Weights of a small transformer language model.
Architecture: LayerNorm before and after each block, rotary positions, biases, untied embeddings, capped logits.
Training: a variant of Adam for these matrices, 93M tokens, 5692 steps.
Each number is 128 + 24 x the weight over its row's rms, rounded and kept within 0 to 255. Layers, rows and columns count from 0. The size above them is the row's rms in percent of the matrix's.

# layer 3 MLP up, 384x96, rms 0.0764, rows 282-383, columns 48-95
size [104  99  90  97  96 103  97 103  97  98  95  96  90  88  91 104 103  95  99  94  91  97  90 104  90 105 107  96  94 104  93 104  94 106 116 101 111 103  95 100 103  95  86  95  96  98 102  91 107 107 103 104  98  87 108  94 110  92  98  95  94 101  98 102 104 100 102  99 109  96 102  95  93  94 112 103 101 103  99  95 104  90  90  92 104  99  94  97 106 112 101 115 100  99 113 102 104 103 102  98 102  95]
[[ 99 107 119 120 153 168 116 126 146 111 155 145 127 112  72  98 155 141 111 151 116 157 144 169 167 124 106 107 105 154  97 149 129 119 120 132 123 134 127 152  92 104 180 102 159 152 136 155]
 [122 132  85 113 134 152 128 116 172 106  80 124 114  91 119  79 107 113 133 146 103 152 128 129 107 113 146 173 103 150  95 190 133 144  83 164 158  96  93 118 143 139  87 120 161 109 106 109]
 [ 78 160 147 155 142  89 120 122 100  87 113 140 141 124 102 125 115 147 113 163 146 104 116  91 117 142  63  89 142 132 111 161 120 125 124 128  98 122  90  94 140  99 118  97 174 117 117 121]
 [155 157 162 112 130 142 140 144 109 111 130 126 106 149 123 109 134 139 128 148 138 172 118 136  70 111 106 100 154 129 148 158 145 110 131 150 123  55 121 136 133 108 139 129 109 144 167 123]
 [113 121 151 141  99 118 119 115 139 109 137 167 155 156 150 138 176 132 125 106 120 141 149 133 110  94 170 129 131 135 166 153 107 128 180 168  88 143  88 134 106 114 101 136 124 133 130 145]
 [130 152 116 100 119 131 133 147 131 172 120 156  85 108 118  91 134 145 113 113 116 127 134  96 119 157  90 129 156 174  93 169  98  96 134 130 108 122  87 124 116 114 119 104 155 130 128 171]
 [120 118 143 153 117 158 126 139 165 116 144 123 136  97 131 112 138 158 166  96 128  41 111 154 111 140 129 159 152 122 133 124 144 178 144 131 147 109 114 106  63 139 126 139 143 118  97 161]
 [152 141 126 145 123 144 111  99 137 141 138 141 147 125 158 152 171 143 131 147 120  76 157 136 104 149 164 141 135 179 155 124 135 128 123 146 130 156 107 113 128  96 117 106 121 127 104 155]
 [ 97 169  95 131 173 112 132 143 115 178 106 131 146 135 126 105 101 136 144  93 103 121 154  98 110 152 129  95 166 167 121 158 112 131 157 118 124 151 172 103  62 127 143 146 161  94 111 155]
 [ 91 106 114 101 137 132 135 146 111 122 141 162 167 107 159 112 153 159 112 158 131 145  96 128  94 122  92 128 123  82 133 135 145 112  74 126 112 102 124 106 113 165 137 167 140  84  91 157]
 [103 129 157 113 119 124  90 105 112 152 129 106  86 111 147 157 127 136 171  92 121 120 126 130 135 166 104 120 152 148 140 106 146 166 162  97 168 100 128 133 154 147 128 175 111 129 112 135]
 [156 124  89 104 126 151 108 150 134 149 153 165 166 159 108 116  83 129 112 112 106 164 159 121 103 121 147 128 124 137 149 108 106 111 149 143 137 133  83  88  90 131 150  95 130 136 118 124]
 [121 140 121  94 171 115 143 109  81 151 131 146 139 117 154 126 137 109 152 131 146 129 132 107 144 116  82 119 101  92 132 153 154  98 124 118 174 164  98 130 177  62 123 117 117 148 166  97]
 [133 112 141 162 114 107 158 132 125 103 165 147 140 121 147 125 103  90 111 104 125 146 105 122 128 147 139 154 116 139 110 117 164 134 173 119 135 131 106 152 108 171  72 112  99 166 150 118]
 [143 163 133 128 115 107 154 142 104 120 146 168 155 134 137 105 128 113  86 169 102 150 181 133  85 124 135 147 135 157 102 113 142 147  74 105 131 129 106 167 142 124 133 133 152 142 135 148]
 [115 157 120 101 142 135 146 119 108  93 101  88 152 140 140 152 109 147 121 114 135 135 109 123 144  72 117 122 150 131 143  79 139 106 107 125 130 118 115 108 151 151 156 172 114 139 153 147]
 [ 94 165 132 135 152 158 165 141 118 148 103 157 131 100 108  86 128 142 156  99 104 136 155 167 155 124 141 134 124 118 145 130 106 167 119 154  97 158 103 145 123 158  99  90 119 164 162 111]
 [126 138  85 141 121  97 153 133 137  91 114 119 134 121 107 121 109 156 152 106 155 163 149 126 119 134 101 138 140 127 119 143 118 119 118 185 106 105 106 137 116  85 129 140 146 127  86 130]
 [147  91 124 112 130 166  95 105  90 123 161 124 102 145 157 143 142 158 142 120 161 111 131 157 140 159 163 132 162 162 120 163 144 149 154 155  93 130 135 124 152  99 114 112 125  86 150 147]
 [147 123 115 165 123 143 168 122 124 110 102 102 152  83 125 134 153 100  95 144 138  89 129 116 139 150 127 141 128 131  95 161 102 152 114 108 110  84 133 129 107 156 135 157  89 150 169 131]
 [150 139 116 132 139  83 103 134 104 124 133 161 118 121 140  95  98 172 125 129 149 118 150 102 126 107  93 151 129 140 131 141 136 117 119 119 144 104 114 133 124 165 123 120 159 159 140 114]
 [158 120 107  82 140 138 143 111 149 146  92 104 139 139 149 116  97 103 126  86 111 129 149 153 103 132 158  80 144 157  98 162  84 147 151 160 133 167 144 118 125 131 140  96  96 147 130 118]
 [127 112  91 158 141  81 110 125 142 156 145 134  91 140 168 133 107 136 143 114 115  94 159 142 158 116 173 155 128 155 144 106 125 153 149 109 123 167 131 160 113 137  90 101 146 107 141 158]
 [125 121 125 118 133 133 145 161 144 105 112 172 134 132 106 111 105 174 117 117 123 124 165 168 137 126 127  99 108 111 161 112 112 161 165 151 112 142 156 108 133 128 130 147 114 130 101 132]
 [156 136 121 134  95 128 146 133 142  84 101 136 145 126 128 142 125 146 148 111 166  93 130 117 155 128 137 115 141 151 120 146 150  90 125 128 147 164 136 111 128  81 117 124  88  99 118 126]
 [162 107 142 175 162 113 159 135 114 127 115 152 172 125 139 161 101 136 106 141 123 105 111 111 145 159 130  94 115 150  74 107  97 155 111  87 144 100 142 106 147 126 119  94 120  88 131 144]
 [ 71 139 139 105 145 124 117  88 138 165 153 107 101 127 169 107  86 118 129 148 107 137 120 124 139  95 149 135 188 167 154 119 122 111 111 146 121 109 116 112 164 166 100 142 123 124 128 126]
 [139 128 148 142 110 161 119 174 141 121 139 140 143 144 122 131 116 154 151 120 122 145 131  95 136 136 104 122 120  92 134 156 139  95 157 130 123 157 125 113 115 157 127  60 139 107 100 171]
 [114 150 147  96 123 132 140 113  73 130 132 137 163 125  89 105 146 121 177 134 123 154 174 111 126  98 134 137 131  78 153 146 144  78 155 126 131 161  88 128 141  78 112  99 137 127  96 105]
 [115 121 112  75 151 110 122 149  88 132 118 104 120 126 123 133 145 100  63 109 172 121 130 166 150  73  93 111 102 148 134  91 135 144 147 106 104 122 112 135 128 106 176 175 135 141 133  87]
 [137 116 122  97 105 156 111 118 113 119 154 113 147 137 122 105 139 117 134 145 124 134 146  96 121 145 155 148 106 122 142 134 111 160 111 149 125 106 140 128 153 113 125  99  95  97 171 136]
 [142 177 108 145 159 126 150  98 108 136 162 110 108 153 158 143 135 100  98 128 113 168 108 108 186 113 133 123 118 152  87 144 108 111 116 118 125 155 123 153 142 140 127 158 103 130 153 160]
 [140 116 128 187  88 196 105 149  96 139 113 147 159 145 146 133 155 124 154 139 128 132 150 127 159 167 134 149 136 123 148 133 107 118 146 101 116 108 137 143 105 171 101 128 121 105 139 111]
 [119 152  96 146 138 149 143  91 138  84  93 148 106 158 118 139 152 142 132 108 115 114 132 183 143 148 145 155 115 117 160 126 180 139  99 146  94 165  97 128 147 138 102 130 106  95 102 166]
 [152 112 139 154  75 140 111 130  93 121 166 170 145  93 138 122 145 112 128 152 146 108 132 108 186 160 168 106 106 147  98 147 101 125 158 142 135 111 117 148  90 136 139 106 123 125 161 128]
 [135 115 139 151 110 137 112 126 134 118 161 134 155 115 142  98  99 115  80 144 125 132 101 150 138 122 127 137 102 147 142 144 127 159 146  68 152 110  99  93  90 138 144 167 109  66 167 155]
 [149 144 137 157 154 162  72 125 116 145 140  88 111 118 141 118 118 133 103 150 127 159  86 134 114 123 151 119 181 133 124 102 113  91 182 119 138 114 106 113 155 120 171 183 144 147 177  74]
 [ 99 144 107 125 130 103 157 160 110 109 138 169 161 106 153 123 110 119  98 101 101 143 139 124 144 166 107  95 152 103 157 162 133 140 130 128 163 139 103  97 160 136 156 114 142 132 136 122]
 [160 121  89 141 154 115 143 115 133 141 108 142 137 102 107 151  78 108  99 166  94  92  93 128 114 111 116 130 120 140 135 104 133 119 181 139 155  92 151 158 163 159 121 145 136 126 137 104]
 [103 183 118 124 151 116 183 174 159 146 141 141 103 111 115  99 118 110 134 174 137  80 114 121 104 152 148 142 118 138 130 104 142 132 181 137 124 120 146 118 117 102 123 166 151 125  93 121]
 [104 132  73 158 107 120 124 112 171 115  76 143 128 112  72  94 132 169  88 102 131 135 118 135 105 136  92 121 126 121 133 122 119 133 112 107 130 131 125 129 155 134 168 148 135 153 118 108]
 [132  93 140  93 102 160  99 150 114 140 127  84 112 146 132 108 127 107 137 173  98 107 143 139 143  84 142 135 168 146 139 167 116 124 139  87 108 112 130 129 147 131 151  77 147 159 163 153]
 [114  87 140 160 101 117 118 148 190 148 115 127 153 111 117  78 123 130 170 168 100 129 123 112 104 123 150 118 166 143 116 162 136 160 140 136 131 118 108 140 110  88 155  94  95  80  97 113]
 [160 146  81 107 139 123 159  85 155 137 151 131 165 165 115 141 120 133 112 150 116 144 123 175  79 117 129 113 118 103 137 159 105 107 142  92 104 115 109  89 135 157 129 147 139 109 131 146]
 [133 141 148 143 118 132 125  96 108 177 148 150 130 104 154 182  67 109 108  78 106 102  81 108  86 132 141 116 117 162  86 105 158 146 152 114 174 114 128 162 145 174 142 129 130 141 150 104]
 [ 89 116 132  98 144 114 111 115 166 136 123 148 153 126 123 126 105 141 135 159 115 170 149 142 143 116 120 102 163 159 179 171  99 106 168 129 138 134 179  98 158 132  99  84 114 118 152 127]
 [143 113 147 130 123 155  96 144 137 101  88 129 100 147 123 143 106 124 144 157 103 124 149 145 168 164 116 110 140 112 125 144 161 154 133 152 132  93 133 110 120  91 117  80 158 141  97 131]
 [186 140 136 119  83 121 105 150 112  95 126  94 105 122 142 130 163 126 195 137 122 126 136 166 145  98 158  95 121 100 144 159 177 173 117 142 134 110  93 138 158 120 102 131 116 156  98 156]
 [122  88 120  94 159 133 122  84  67 174 162 150 104  92 164 116  90 152 121  77 127 142 147  93 132 172 136 105 152 147 126 132 133 120 118 110 111 133 104 113 139 130  93 129  98 141 144 131]
 [138 149 161 138  68 162 113 118 144 112 130 155 127 109 104 146 139 103 135 193 137 165 108 132 173 113 127 138 117 116  89 140 116 118 171 162 100 106 131 124 129 102 130 177 132 113 189 111]
 [129  97 152 104 132 160  99 143 133 116  99 177 102 112 127 104 175 130 170 122 145 114  94 131  94  86 140  99 166 117 113 136 126 118 122 107 102 176 127 123 136 116 160 131  99 127 114 156]
 [121 132 130 140 131 117  96 129 115 120 163 162 121 128 160 105 102 102 184 125 114 107 104  76 128 106 173 130 119 152 157 128 132 103 154 173 145 156 111 103 107 132 125 142 116  99 153 100]
 [144 112 160 103 126 152 165 144 139 150 133 125 157 167 113 148 176 170 113 126 119 137 142 108 136 109 108 132 104 105 118 119 178 130 110 146 107 133 150 145 111  75 154 141 129 129 115 194]
 [169 136  92 106 148 144 115 143 175 135 118 103 134 162 133 106 136  97  84 100 133 107 163 101 117 108 132 150 170  93 127 158 139 147  93 138 103  97 130 104 150 103 170 175 115 117  95 121]
 [115 112 115 165 104 106 102 134 138 161 135 141  99 136 110 132 136 139 143 141 142  79 102 117 107 127 102 155 153  93  86 154 168 145 131 144  99 124 115 126 128  92 143 154 146  99 118 151]
 [126 142 137 100 139 101 166  99 103 135 119 138 134 129 122 126 109 119  84 140 138 123 144 154 107 159 129 147 185 141 128 104 164 185  98 177 135 128 112 153 128 126 157  89 189 125 119 152]
 [113 103 135 139  66 101 102 137 134 102 163 105 143 164 101 179 152 134 101 135 169 102 127 122 145 134 162 135 141 110 131 113 165 157 120 141 111 110 110 133 149 120 116 146  98 128 119 195]
 [117 130 147 127 147 147 133 147 105 150 137  79 167 111 102 166 129 137 122 179 119 139  93 142 115 107 100 121 125 102 106 131 154 161 126 113 133 111 139 121  73 108 155 138 159 133 111 185]
 [138 114 155 126 119  98 125 151 136 134 105 139 106 169  83  98 117 134  76 138 124 135 121 140 133 130 158  88  61 161 111 111 120 166 144 135 177 170 130 143  93 160 140 134 162 121 128 107]
 [151 141 150 157 143 178 137  93 135 146  93 145 157 132 117 153 115  82 112  89 166 132 114  96  91 134 118 131 105 159 111 112 115  96 133 135 164 124 134 126  91 134 110 146 104 136 145 114]
 [152 120 163  92 126 157 107 112  88 110 120 173 156  74 159 140 124 133 115 151 117 139  98 116 148 144 156 117 120 148 115  97 112  89 137 136 166 110 133  82 125 120  92  77 110  94 125 150]
 [140 123  94 103 156  87 186 131 145 132 116 135 145 152 160  99 152 176  92 151 140 163 106 134 131 101  96 133 124 121 124 103 105 115 146 146 119 132 126 139 113 162 121  99  98 159 112 140]
 [149 142 118 153  77 130 149  86 126 103 129 132 188  70 108  99 143 117 157 149 146 105 121 173 121 155 133 124 141  89  95 134 113 121 149 117 153 105 145  98 151 163 145 138 111  91 126 126]
 [114 157 104 118 130 187 163 112 125 101 121 111  95  96 122 127 108  98  75  94 138 102 116  88 123 142 135 161 133 154 133  96 141 157 133 123 146 122 175 154 105 142 129 137 181 116 151 136]
 [148  91 113 186 112 169 135 132 127 107 109 154 155 136 139 129 109 149 107 106 128 160 127 102 166 107  85 100 133  82 101 104 132 149 151 109 159 151 137 137 132 127 156 149 160 100 108 139]
 [ 96 115 154 148  99 120 136 119 113  97 163 154 154 144  98 131 185 120 178 111 121 141 129 107 111 141 158  93 176 134 130 160 115  97 139 138 160 131  95 174 107 124  96 105 123  98 140 166]
 [123 149 122 103 157 173 143 157 111 103  94 119 137 160 140 103 142 125 117 145 132 141 125  99  91 113 111 143 119 125 153 131 135  84 160 122 127  84 117 118 128  97 105 104 132 107 119 155]
 [104 160  97 154 168  84 112 113 135 135  83 115 166 102 147 115 146 126 150 135 176 121 149 117  97 138 120 135 107 128 147 147 169 148  97 176  97 120 120 172 178 139 141 137 153  83 108 155]
 [150 149  59 149 178 150 116 143 176  95 112  98 148 111 151 142 148 112 140 121 111  93 138 114 104 112 137 129 132 160 113 121  84 133 130 139 153 155 163  77 125 126 139 119 137 105 135 123]
 [124 140 113 128 121 143 115 110 120 133 107 137  81 128 122 114 132 125 132 120 113 130  90 147 141 122 121 132 108 123 164 132 177 179 108 136 158 118 140 111 130 137 124 146 144 104 129 139]
 [120  97 133 107 176 107 143 127 162 178 124  83  88 110 130 122 126 158  87 159 152 110 132 132 138 158 162 126  77 138 123 153 117 155 116 140 134 113 143 170 129 114 152 121 135 140 100 148]
 [125 141  78 114 117 189 128 101 119 122 140 151 132 127 143 115  91 127 164 145  72 133 147 106  93 111 132 115 154 109 124 145  84  99 117 150 139 107 182 127 107 154 110 102 146 147 182 143]
 [130 131 141 133 151 131 133 146 128  91 117 125 125 147 120 139 109 119 151 166 131 144 125 119 119 143 114 145 133 103 132 118  93  68 149 174  71 101 109 142 154 114  91 157  99 161 142 113]
 [163 110 171 126 139 170 128 122 130  71 136 126 102 148 116 172 124 120 111 118 148 163 137  73 139 120  94 156 134 143 148 130 134  96 146 103  94  98 159 127 103 139 149 149 147 154 106 134]
 [101  92 146 112 126 104 132 123 144 126 162  73 138 149 173 103 115 153 103 107 125 141 144 133 105 156 101  89 113  94 144 134 177 136 145 101  86  98 165 132 197 136 136 115  78 171 148 131]
 [104  63 114 156 108 132 140 101 133 123 131 113 138 121 165 147 137 120 110 143 150 110 109 192 140 111 118 151 106 127 145 107 137  94 124 141 162 105 136  99  92 125 121 107 128 131  80  89]
 [131 130 179 155  89  98 135 147 133  87 117 124 109 114 119 136 111 132 102 164 132 154 110 163 153 119 105 166 120 161  95 112 131 103 126 124 113 135 169 137 100 143 158 157 108 141 132 159]
 [126 131 143 116 159 128 138 178 137  78 149 136 145 124 116 171 115 105 131  78 161 105 117 139 137 120  98 140 106 104 114 147 160  87 126 133 127 124 162 120 156 171 176  85 143  77 136 124]
 [145 147 124 130 132 144 153  89 158 115 119 117 161 132 170 101 151 165 118  97 132  86 139 122 146 148 137 108 121 178 164 128 117 117 110  63 123 141 133 152 132 129 130 106 113  63  91 171]
 [112 157 110 140 114  99 157 114 147 131 109 155 114 100 129 135 134 102 142 140 132 133 118 123 126 141  74 138 118 163 126 113 110  77  78 134 126 150  89 101 103 161  87 122 121 124 124 149]
 [144 133 159 137 114 166 150 112 146 118 147 167 124  93 110 151 164 180 153 130 102  85 109 132 166 116 137 143 160 142 154 136 105 115 119 123 170 141 130 115 113 145 164 122 116 139 133 137]
 [180 131 147 109 129 142 167 135 106  87 132 110 110 105 149 121 117 125  88 143 150 135 147 144 114 135 101 149 111 144 118 152 135 118 132  83 132 118  95 158 131 160 167 122 131 126 170 157]
 [131 134 141 101 127 139 109 116 187 138 109  86 150 122 150 154 117 114 150 171 179 130 191 135 130  93 142 172 152 133 154 125 150  89 138 109 120 141 101 168 105 125 125  91 119  96 112 164]
 [ 97 144  92  62 148 114 100 131  93 134 121 104 141 115 123 113 111 121 155 150 130  95 140 106 101 108 160 149 124 136 150 110  93 119 151 104 122 169 148 166  89 193 134 139 118 105 115 113]
 [132 122 186 118 166 116 137 138 149 115  98 154 160 141 149 139 154 123  94 169 126  88 120 117  84  89 107 120 116 107 136  78 160 109 127 166 102  95 143 132 136 158 109 140 132 131 138 105]
 [168 137 153 141  98 114 154  94 152 101 139 164 136 125  84 131 109 120 141 151 122 154  94 133 134 107 118 136 132 119 108 161 144  92 119  63 134 124  86 112 140 125 159 131 131 113 173 167]
 [ 86 164  82 125 122 158 150 122 138  92 168 148 176 110  83 124 151 117 109 105 106 130 130 122 124 104 121 137 137  78 134 164 120 174 113 122 174 109 108 108 111 172 135 146 113 113 135 132]
 [111 110 133 164 162  93 136 100 109 130 152  94  64 120 153 120 134 180 155 135 137 131 151 129 110 136 121 132 130 118  99  99 153 150 166 131 138 158 125 166  84 104 102 105  76 115 102 141]
 [157 162 112 102 164 121 170 141 141 106  99 120 163 134 131 160 128 165 136 138 117 123 120 104  90 141 104 114 164 143 149 110 139  83 110 154 133 119 126 130 121 134 122 138 102 100 129 170]
 [156 112 159 117 156  88 129 118  93 115 162 182 124  78 123 173 142 171 146 127 160 162 159 110 115 122 109 112 148  84 124 177 109  99 146 190 137 109 127 114 140 111 115 166 118 149 147 121]
 [149 106 123 121  92 182 116 135  79 105 131 127  85 115 151 121  90  83 125 107 109 111 137 148 103 101 137 148 129 137 113 146 130 165 151 146 165 112 164 140 120 104 130 144  88 124 144 126]
 [147  72 121 144 132 102  98 113 100 151 105 154 157 148 134 125 165 134 172 152  98 101  98  77 141 116 142 142 107 135 119  90 134 166 156 111 123 160 145 104 166 143 127 109  91 147 121 144]
 [ 91 169 153  91 104 121 139 103 145 149 177 159 104 151 133 111 169 124 102 148 134 114 155 133 106 140  95  79  97 116 126 139 118 163 143 136 107 141 166 124 100 123 103 158 151  87 124 117]
 [132  85 116 124 112 144 161 129 142 156 104 103 117 103 152 152 158 101  88 129 136 138 160 135 118 108 172 138 116 154 130 134 117 118 126 120 121 157 106 127 139 105 131 102 158 105  75 134]
 [125 105 168 134  86 133 131 110 117 118 134 115 139 132 142 107 120  78 138 129 179 112 175  98 139 130  90 128 149 125  91 117 156 144 131 100 101 104  87 100 155 103 125 130  86 167  85 130]
 [ 92 165 140 130 148 127 134 107 146 155  97 130 153 101 120  87 116 160 139 156 168 152 119 125 109 147 150  82 115 156  93 168  72 131 146 124 140 129 177 142 133 135  97 102 108 165 100 111]
 [143 125 130 148 127 113 154 138 127  98 114 126 151 146 123 124 125 108 128 113 115  83 136 153 104 136 154 167 148  94 105 120 135 107 124 133 144 163 166 108 143  98 117 160 144 127  79 149]
 [141 158 118 169 122 104 123 124 129 137 120 104 160  87 123  98 149  92 124 119 145 124 136 137 127 146 140 180 117 107 128 170 166 166 163 109 103 131 148 117 150 116 122  90 113 103 133 104]
 [ 82 142 143 144 150 147 114 135 179  83 125 100 144 131 149 147 170 171 115 158 155 168 112 125 139 153 145 113 116  89  99  99 133 159 115 151 126  91 126 136 118 141 143  87 135 128  95 181]
 [ 85 128 115 131 140 125 185 139 106 131 148  96 129 155 132 103 142 157 132 132 134 114  93 144  98 121  99 149 117  95 152  75 137 124  96 128  82 154 118 157 130 125 144 110 168 104 131 141]
 [139 178 124 125 126 131 163 115 164 104 110 135 135 136 158 123 104 123 109  97 116 175 123 111 140 170 134 132  98 104 164 129 151 108 145 109  94 146  94 138 115 107 153 108 106  97  91 133]
 [131 134 138 121 155 135 137 122 131 156 116 124 121 121 161 101 163 144 173 137 162 154 123 152 117 159 143 100 104 165 118 152 136 120 160  81  99 109  95 124 171 145 136 119  70  99 112  96]]